Each number is 128 + 24 x the weight over its row's rms, rounded and kept within 0 to 255. Layers, rows and columns count from 0. Numbers have three digits each. The size before them is the row's rms in percent of the matrix's.

# layer 5 MLP up, 512x128, rms 0.356, rows 432-482, columns 0-127
113:132096128161139128126121158110165160143110115129142151186107113138126166118132145138118166152156125158145127179100169145096145150137134133153124116163158109123119179129120098096137122135126155117145079063110174127121163170146095138173109148138113113129132127084137098133123131116137163104162140140129139135126094134134120098124123110187079147124139075117133133145090123117149141165109
087:145137162144142117115142095166089068103121105134125129184145144104162079103085115082141092105133107121140127131171137144128126088144146100195113114096097113140127160126111175165108146132125129130120148087111124117119109140140152097158166116117158143138182128148131131164099154134135107177150121122115150079106108109111134121136099151134113129160154128100133155125140131129098125130138
083:147160132165122165106131075135123108106169125123154133117075119143123158099149153119121143138093109142081129114083147138143130136126167155139094150126168186140146094136184095123153143144134135098133109116126147093147109128092142131123128124105124089124150146167090127136117116140183155080139108167086100151113134128115093131118135133139113106090140172103110133134152143124175140125143
134:150142148149104168125130138151113161126121110142104120113143118099100164114119155167105123178156126148136108132130179145151158115125136087130113144136170091136116136146122133090140161125129116089142082135142140174141095106107131150105154128129098152080122126108134198119117104186184154109114108117136094120080144101099125134175149133094109109124137133098102108148134154145106122108132
106:122114147177131141140086121104121140118153134136141116115141171113102122151132122071077119137190148097168168149123161157112129101168113087133129124122143139104116120106094134081136095088121123144158111104099137164145149174104123104117114122128120131154136135092167143166126154146171156102158103141087137161135127168110110131131093123154137113101150151116147126132100168150108153113134
099:130094130138121139144155153112155140107156116113142138136146126160105116100133149108148150145131134117134140106110141125109143159115124118113128132075150185129144156094115112089126125128122152159144151151078149143111105160128145120132121134116124092120097141167151181164123155130157093119103125140107123149154141091124075159146108074170133155113098178113126200128154121145128099190145
110:167102152079060101119170146140125117113147128096076131155127118085151111130141151090078100139158118139114115153116150143122165138073133137129107147131144126121147167128110157166145156141110132120143125142146132142120102085113145150104117153124102179134103105102145174155134153097100098146102098141094150107138136103163103160099098131125114113136127130145128105140091115107140129172123
109:153098144088121098112129165163098135111142106121113093134133137064094139088134137097109127146103138172098153126183105120146104138145108115122151097113096127134075157078144154132146107145163111118090147120116124120133106153134107144135113153156139162183122090110153162116150156141131138144151119125176171098156114119145140108146102153108127145120137133130131122112153082140147121158171
112:135061157114163106107141134087076152113128131123123150148100101157123092149129068167151125132191139163118141108120143127176133143081122112129096150122157133150128157109142088139149098153121096131111143098113171160150145143117119152166091124149136129120134159123125137104125143139138177139136125132177134148096113125146128086140108142114128135118131146153113108160094166100116097130104
112:147132140165107112134073150111142156144120139190077148139094110088161088110131155112103113111112150145139122121125125117129138127108165128083172153118068126118169167146161136100147155135124084105145110137155117126121123099123108092146102125125112141114168105142104183149120134119142129126131132138164106097138130140114104103134144131113125156098124153152132124136132182121126208129131
113:103128127174111115121097134129165104129146099148114142127126103097138099132132135158114149169091164142130143111085112136142109094103130142140085140076136133118113148149163173117168093091127102128097142161183128120097115092161152149130123109145127164110119119149110183122126177143112132145126113156144141120101132110173172116168151136124160122117167163119111150125151137173102114143104
087:114105147121148084132106180125140134131122116133136085142119134147127125119123119083109186152136150127167103119155124105085133113118080123137103145141119131107118146180107132170122150089176126158124091141160149166167115160098126163134138127094187093149124146124111183112149127173117121132157137142123124159150169123133100124132157153138103104119159139117108137125095094109131168154119
095:112120141153135148109135154107209138082137132136124127131113123099120127124138141107111152156103109090135113131180159094152107117120135141140148122116108113160136187099154167178117141104119135149082107114099143139153104086107142085092125116102112146165161122123132146139138153133126167178135122169135103102134145136098126134148146152097128141091148162144142161177148135166131115108135
021:143130118142131131105130100143141142138100102138150123147201105121097135130114155153121106146131150115119082122131070151149112150103132139137125096132121094118109171140125117081097111130149128104094100125130146090130110110146089077072127142166139116141147130139115157125104110108135131089086103104135154104126121103168090095136103151135153079131179155131128125160121156109147098164088
098:130151118144121137105095127129152137140157124123130143122108167100140115129080137097120094152146093119133140123146158126193088124124109145119074128090091109143128125116110092127101143162161100153145117075159147136119148109098138130105145098096106150133164111110109170115171141119126151137135089164123140079151180133143115149118132098081126137144118085098129137079143135125126097167113
093:139087111131138155136141158120128141126145108126130092132146147107099119104138148115105134172114132104115135147098130143175126127164105134130117140143093129147124161119105154128081137155100163116151086151133118103143146146109094136138104155179134056153144108101097160103151078131124159113095150072118114167101139144119148144167097116125132162116119081090151138097121127153086127162130
116:144127121134170127137122083180144156119130136127147106130173119120121096127123086170126126092102112149152112129105127182116123144156105143122118128091100139113129163112104156135126124175108148143124094091112143104079178145127130137136123131136135136168151122085166130096138160116109141154122091096130104160076112107120162087154143155176116125154131112132143122134088089149147121082109
028:126090144151096149075128100106128108140102096146155126137132126108122126097115156065076135167146083119126102135125101132124128148127123093141087148135105134129094097110155114106146128128174097098152121116160148089109156140090118098082112162133160123129145112129118166189120092124147128142125170128136107160112147119099170135116131100154145115110113133161101131152117114086124140111090
105:103185123156123133158163149166120111070128148140140129097111127146112148135125132124179126147110150101120116139120134170146142158115157110177126103118116134134142134141163140102132102117142088121129098157140128169166123102118174100099082100115119119118165151124124108162110145153177103169123133128114167111134134081160117118134158128104096081123121139110132128184116106146119159172119
024:171162129149122164149131114131124113079105118160127114135117126134138149126170115097105149155077143146125128138132136167120118123097090091157123156102123121157130176091088119119132128107166103153127122097079155131137128135103139186063105176159159111139150132116098158139119144151126110162139136120160139153105098100155127119112105154145104115102148114154148144125164169089135135137103
107:148133118115156116064097100095143151127067097154106148142096110131116138106130148125117126142108128143127106142130116121097145106125125143127117125120093117166121118098106191111147110137147103088109134115120121134095178120183143152127067168137090149121125129133121160137163087122126130165128168107139098113104105118153162109183142130122112146148115071121134169137104147145105104131133
098:152138120146144155156168090106135144072124140103166139090156111131139147108136138097103109123142110130133121116154131105171096133101131153093129115163187185126087133185103132126134130085141119109145148161163146109129063132098163175146133140136155133115124101112134122080100144131112131109147128113121104127113145088148172113170150152137134112113109125126152140126164154121137107120150
101:180126127087146141111136124122123105111116134139144117177137127126137127086123129121140127102125102139121126146153192159156094150141130109127145108137156135141138164095159086108110095087096153064153129156102104118119105126108154096119082145123097110117198141117096172163092121139137116143121133124194127153115151117130126132136099115144154108134148120128175132145137104135159144157099
099:171116135120128177121103131106109127093077166120138115092129109115163164126132135139133119139170118136137128115159101101102106123128126106150152119115179104101115114090150152132139158132138114113146136139171144179054113140128121134129136088150113119108099108123168178071118131113102126096126110117124149171135159125127123095098177148157136103113118100122094136117114141117097138086099
111:150142125140123151141141126102154139148118171161164085158133084114133144104105142152133168156125146127149169167161127145183184089143139068138127127113118123165152151114059168097126124140138140159136162127109141110103124156127150154138104114148102118133129134115138153123071152108122159117138118139094132137142139093129131142087093127141145138116165108151135101133143178120149146132098
112:108079172145085162160169123109116126139108090143128168139131141115115131123126135139131090136116109133068118141149135154128126151129068125152138120134133141188128153085122115183124092114157109160124103135172185122084130108155130100155153098111160112095092119105146163089139145105123129122097112130118124129128158111159161108135119119155135145110143126158122115151157088110141109137120
112:085077148051126140148113132121139147113158156159141156143120086173145110093129101123108124152101130136117092121084114147186111114097120126137110100142121132173126102115158146131126129125133128125118095104104064121128092132075123137148149112097122138129136122123166124150126095104133109124132108153140121137151109147146137086169106091131110137116161098099082173150121145109143115151125
093:169120137144134131098131145133097118060137144094131160167109153126167158129158154138119135130147186134105113140134120138119122114131145125118121125102184130144090077148208138121143106096147123089118148120122096135133131134129152107102111119123111119123108143105122124155147134114139158120118135144121155123153175165146125087117098114170128111136146106118144133092063072118090126139159
098:157163138132077083114132139146113113105096136125114109171162119150106093103163124154101160100145106140137154111137155136173139122167146124107158101126152138097117136126114172131132117134139105160102112115077109192138141110127147141123086144087117107105135127128095128124142123128132149093102147130129137160108130151188131110122118108093117143078153124155166172087145147109102091131139
092:153107163161124117114144149123152129105129087118104140177163138144101157113175167145173144121161129117128105080123196130114144111120104110127096118111137159127123139140120112097122122129079091081103137168086120098121155140089161127139153124124130144144144159130167118137118117150138116125158128098087122136119140152129183149136139100154175150140078120144129103146124142152091145110145
023:161123151119105128145116132112176128144163146130120151164150123103155152108105093102127145130138120132178152113166151135117130141134125109142120113128110132147097147155110115136133153169164141153150086122169148146121136104075194139118109172121134167159171137107111131151154087113124122159098141113118115130139147069143110090122119121090106116112127157159178118175102156144137118115170
100:140135130142135149142106135138122150129116095135153132118128109138154122144112133097171072152125115151100122105093169130088132106131083135150086117169099110123160136098179103123113115115147133081150110168099144106134131079115120098141097107101102171118111110143152132140156135082162150118158111088162152098116097139145177127106130143133148117163135132133097120118090113088101115083149
094:105143116170135148122084148127160138148078130149165129128159111156111117073082118194094142105154147127120156123110132123165103135137098079117149150157136124138129103136166126134146080128151120137158107145148137144097141128179094118139135122121151172075155094125098106139156123123161145102122132135137099109118147126159145108135167106116099114147156138142163140129115150140080133163109
100:115159105147121117145131117179139080128097145090118140153135137127118116120118101137124128112170065149184139096119159136122116107158140095127124135169141116101122085166124131121152131129160140154157109127147147127130110190106130097123079176131145123107159132108132147172187110116145107159135161119113118135118177107139131133129137142126133100107117145183130124187087129119114141131145
093:121113123171144189080130128159105117135136137152153134132111101155107129105162152153125148167099107094149120118097152117117125131101123169129129121114126115141100158154138181114136153104137113119103094149166124127082139111128154102133102127127159096162153112130112127111134171141151123106100152163134102137121091065150114154171156136136128132107168098088152145149127124107113076160090
111:139131087150117088115115096127157124096106094125110125137142137136123140137127130104069150144128128168143131113116149143128112142124130185123151082117142158154129119125154113090166143129189113127121098150125109153172108091164174126152121156164157108131119168096128102121090148121100111148131109130085142086083132144171165100118111124116144084113102145146099092094155116145122136132112
060:156096123135101141130137069116124121076113129141166156110148151144153107090143124128116107117140110154090129138086108132110129132125147169100128104160114132153114100102045101112141110140151116115132118102167172091096092120125124136085097123113109136132135105117103102087138106108135162091163074111116109112106152108156127136132141136144136112112097129150118121166089152105157100149117
094:133121169145148119084146116130116142089135173136132129147140124120121120122148100111133119143114149148094133122157140139127191090116092145157151119117175122160144124110118150116146181080139126115102142113074168090121078112123115159089125133152151112130121129141096149111119133161115074073151131139118104144153061131101097105108130135111157121145078113097105136137155131117143140131139
102:202129140145128074119113085150156140136137090162062144127132186135121132129127137115122166125153084171108115112128096114120068108128134122125135146114132124135118096133123109097140148125166169113116123123114150136181117115070189132093138142122122140114145142119119124133139132137139099152136122170154138127144126138127133130096114135108153105113110146059125127122117118124113127170088
103:151147150117132100125126166112120144120110136125133137138154138130100098105127106139168122150112120133096128121145134147105115110140128168108172181120142134214129162111121112136146094126139126090146126108140114128079105108116119153113149122198115110091114105125109162143117121129125086141182135119168091137099063156144117075133142104156138133135114149159087151150106104142110136131112
113:132156159125090093097096150130116098132128157126093140123097109163129125100148148143132149132115139140136102149092148128162105102080128114152137149150109167155094120144122116167136152163114115159183165178153132139111124115110079135109141106119117166120159110140179109171156152110168147134125108140087164137095152097115130119108098130167155094096120119154116130110150102119139096141117
111:167092135126117125130151118143115101108149134145114140139154186135095137143098107139127115103158110126141140138119135151144148129136139150131117113119086139114121149104106190092091114128126093148096099141094110100103122159149121048129121171137119123153166088119072120123141145138147116091147156105083111167099104113088142123130116137167153087155165120105130097143137131088112112117141
095:128137137111092128127156103114129121109062166142151139154121104126130146112110101152176150115109137122120153122162105117148121114105145171130108162106158106123151128094101103136106126132168088139135160135090124096105102076163148178135114149134134120105115103088139151174144136130101072116113167074075119117116132131131114090176138105146106145139111142126105114126143154170137116120138
099:150103113138088129169125134124167109109109125145125134116124142166112146118098131135113120155097118073114107160123121115145105107097180101130113091117131118147160126128103116132105144154132169112073089105158114130129101139114137127120081151104077134130111087120111124132110153129121172098133116076086134124099153156121142121072115107107173092114120112106081096128146109171119119156151
104:145056145153119135131143104109163186085128133107153132118131145154164100131135116116111110154160109121122146107117139091157117174121093125138142141132107163104142137137124142127118158125167142131095114144131123118107110106137149139117148118145113164113146139096150139154115107177139105091115155137139098145111124115169171119142110081121181164078119153105102121093179111084107125126093
106:168129107143112139096111145174126126110093104111108129147135140083143107127138175132144159089088120171137130145158163108135131140108084165104126099145138147101157150180111159135177121132126150104165105149111141120126118119133077126125126136106107129092105126157129144107152089142161108102174155125098144148137131132127140124109089113147148127170088171149065117125139129125088127142149
108:167131152120108131124119091108128184098183158122124122134121120128147094123154131146132059122159142104088165135143126157138136136117111124085121136131135129133087119089126102128130118121138145167131156113139098108165142124096147129112095135136145127076122161151142128134181132150146117130079122127095058154133113118114160071141101166102123099124122139121128156137105144162097168144142
088:124149167080121135106090102142131128112145127116125119141101077127118111121142135142116127149107117166115168124075138152126116126139103181145174109111121112103167137139142151094148122173106107142126086153110159119104165142101138061099147091142148129146193143117155127141146108090068127099103129150131140130148122124091131148145143143154149132085162114129116130099123093111100119140117
095:145154085133095123128142137110169091136116105114129127133117124116138135090145133147132127136134144102102136102099081155138077119110154118110109175128152135170158151117138113105073054125112131115134162121114110138144126131128125106111150128171147109103148122095088184133180101102140127129137125149101127113117115130168157136140098123115128137119185127109076113121172132104168167124153
022:159117156110131129135112146123104102104107131168102159101148102123092110098099130112095124111130136165137123122138129150128103133180092114141101136105090131140138093144117153131104156138159109169183125106165186159139117145105147137108089147125080144174169114131101156107128091176132103124130110080149109132115134143171120121112127140170155119125185149132141132128143154101129115135094
115:185086114118160116127145133146109111125129102105090133107109103147160110141130115109088121162121112080130103140072135077130119114108133138129092066127136153161127139118149154151150099156169149142129122112143168067124147129083123152115140125145123102153137153152173112117109107116172111134144136103105124158108127090119162127109150138161129094109138122137141150142162124184103100131134